python train.py --head_dim=64 --d_mlp=512 --rope_base=10000.0 --init_std_down=0.0 --optimizer="muon_variant" --lr=0.0114 --grad_clip=0.5 --warmup_steps=200 --decay_shape="sqrt" --train_tokens=290400000
Each number is 128 + 24 x the weight over its row's rms, rounded and kept within 0 to 255. Layers, rows and columns count from 0. Numbers have three digits each. The size before them is the row's rms in percent of the matrix's.

# q: layer 11 attention query, 128x128, rms 0.0635, rows 42-48,105-111, columns 0-127
# k: layer 11 attention key, 64x128, rms 0.0722, rows 41-47, columns 0-127
q105 088:122142148132121107142163153136153097120121085133122156077094124148150143108146101166110086167155132114118130165156099119160103105168103101127130117115171147102138147164120075119096121089131155080164131104097110140137134097085108166142142144167101124138118141139143150146150150125164166098147117112135150119129144103142141120110121158131093124109150090127166125132173151151107121141084
k41 051:133129133116140120100171099131117079165123129123072117105065133124139118129132128142156157136150112102135139103138131129144155151150158173150121171123163120099137132101147064095143129124134149158163090109079104131147154109101132102168159201143132145128124124110118118156130148137157159139126155103104149158133135111136146140154118097153148115129118159105132172129104088108140166125106
q42 059:104171146112134097166169184096121118131156119136137107116139152090154144129150121153101099157125135125149139107126153110138140125098107101129169104103138102147107147117132140150196138133133096153145144119105156158138139077106087129098137146130144134115116090148100155129112122116136144139108137114124168108074123070136126072122130148102087138120138153101116070103140120088139120117154
q106 081:113115097137156128114160128133094135150177099119139132145167072112133119123142176135109107146152133136141147172062096110140077169164102105123088136138123094139100106141130102079174180139129120115144116141128128094119131131127096100112127142160117149113137160115116159107121139098104129152126156146113127121147186068123141084137115133097160129133112139108107143102148148123130115114103
k42 054:133139106091112145090109142165074127138151113118136127108133116155156151145124158133109142147142147096110102160117128138144125134170085094121122105098108157098170126158155092120125146126110145163108139120140101122102145142159136157093150100133088109137105116129138138153133159109138126137087127101159153109144143121102113086137092061137123120163068110132131178110137108159138082149172
q43 066:128107135111171123096091114156092080140156181118101113138107105163137143150161125138104141113137100120139105166127139131139083126109167100135107140127152148122158158142114107110091101152113159152139098139120095105103118124159116133129147140159085108098195118120074098131135121163125119063123162130130119142147150101092152108151113107163166113160109134127124155126126145134128133132164
q107 100:105143096105109123106153120117129101120144157131140133121134087129131128119103125156104115182144125099096138158170109125143136114146104166101076095105151153088137139121153113098122137109133117092148137100085114126135094133113120119132119166214081130179100180090155127143140118166093156147148143117114155118138137110112130117097103104151098149133103150155163128137134122143092158139121
k43 084:105166118141118180116098111116119132149133124143139155118127134105093124088138157174088141111164136132162155151099159152125108111132105091145112085099128127108106121137126166104124136076122135107123140107131139121130071140112095125122136173165083132137137168106126134100165135126099108120126116153128195135129147133115107108090114151129077155134123138113114113143154170166095151152178
q44 104:135099123138147099125137111128124163169141137124104142081152134126155153115165142126091159116138094108123140107172139140088102109144118105122064128147130111091093136099145130101111142109140135148147080093120119131117145121124069181158116137122097102106140131189115122109151154141129107158166115156142142175123132096105140153110165106154134128111156165102167139134117152133101098159101
q108 072:140128147128094161170122111139090134166158071145098128119154101131124123153109101099118134125124132126136123144132135128111131126139154132186134135084126146131131182123148101098108142093127146112083098124122131112099137098105057104134137112132119119123069145116189158136126100168141137140125138137144109121138134130148087119160159155145098137123137100106151165171148140110121074165157
k44 090:120144107142123170148108159120112124105193129145173100162175117139160139134123141123134098081127124161129169153125092150122104092140077083086134075131094129131128151121122121111141107125092125115110137130115166167135133159155135131118135125146111117144132105140120087116093174149117088096108112164143131134144122136162114120101117172159115161159103131095122096089151148158132141136148
q45 097:122151132103118156145159171083122156167135113137107135117113159139163164142115151161113156095138121125148155094122154126146130129083088103092134136120122148121135142117092155098162126129158140123150142137125136123127147118107108168111081159166142177101102163119123137102105119108145134067119160148122127153106150095099135056129126092087117163090134134108122121128094125111109095154129
q109 068:126141151148132137166145155128143158112174121166165168071168107116113098148165108116113137127122116139151118101133133159097139090148118125086118103151110094125139149080105167149112149099147130107113121115098130166164148101100079102144085114162173120133126119141109121141115076136173121130168107143140114138142157105129145123128101111166115117136140153117163111144133126082131136156088
k45 090:126144118120104144094095120142121103155177157130090102110134162089119131112149146129139141107140133121121110122156177150141147067118157150126112156110169142165115162084115149134094133106137129125154108119109146172156141105105092134165137136111133120140152166137111161152166154105101125108110161088122116099151102117087110087133120145126133120086150134089147142150132110131111159184086
q46 118:169106151103133144127087076150096109131139159106110109130186141134091100171145142103118162170127152131122148157095080123064127119162100137142103089194140095102128091123125144178131120147105111114102139150118134161155148107178122109148133104112101131127174100138123110121143148123130132123119154118120150145128161138141113149125123132149140099140137160120125149104157120126086139098121
q110 061:124119156151110126113125108150086144121130148135109091137097119142094151159066136112135107147141113153141091114121126144110111158096154114117080147148095121186131131124104167134142151112130090155114163137155167148089162126181114084114119112090130158093135127122102122098129167108141134120077186134114131136112114149157142152144120117094159118115140119131112129104125080181139138134145
k46 113:144167157141153147098121162145126094170165136111117073121110115132117131139164135145123128100093128107166164146142181112111123122106104134139135164140144189092134111114127120147141129096120125133134129119142124175121111161097125126167115120154099106128175130152126163112168143101113122123120121103164135098115120113131072102154103131121125092073115110090140174157119116105088164146105
q47 139:119121091122160155123123111148118127105120119131118158138101115141088097142171134131162083154068086140124144174151101141147129145140104130140139163098144144115154107120114100165106120142136119103084134144114136147106107126136136155130145115140117131139152137055120063143147080135135132089130152103109124120129137169109120149118115113162091113195099129143123162121130108172117158150163
q111 060:142159091157153125131097160153123175113125163135145097150111152155127134115140134106123123136140094115069149112077143158100111085126116119112172129102135105127127143126119161158088122170134120072143159118149112169131111191182116139171110149138093095124152126163131124180149156125136106095117130128143140126121115103133148110116114135130148143156119113128120124107096106142093172102115
k47 103:131111090125119120145122189133129113107134115162119128135138086103110130146155147115152085144098113123125152157163140166084116148147084105101130106114105099115130170140117059133140147137140116154127109115116162181086133106140142158112108132169093126143143145135142149105100132122130077118084093127137132128118161137129146157115099179150115134129116102151141131064153140114107165153140
q48 145:134129150110106115100152098116120139152150151128175120144137107109106104134132144126116133178125122101136142147133104117136173120121166138138130175101137156157097149088146135148103147129107089150136156081141121140202120076122125099135110133136114098125150064131082164144164182149166120128097117122126110134075104088142112116121100151125119153101133161091128129122140102124129151116140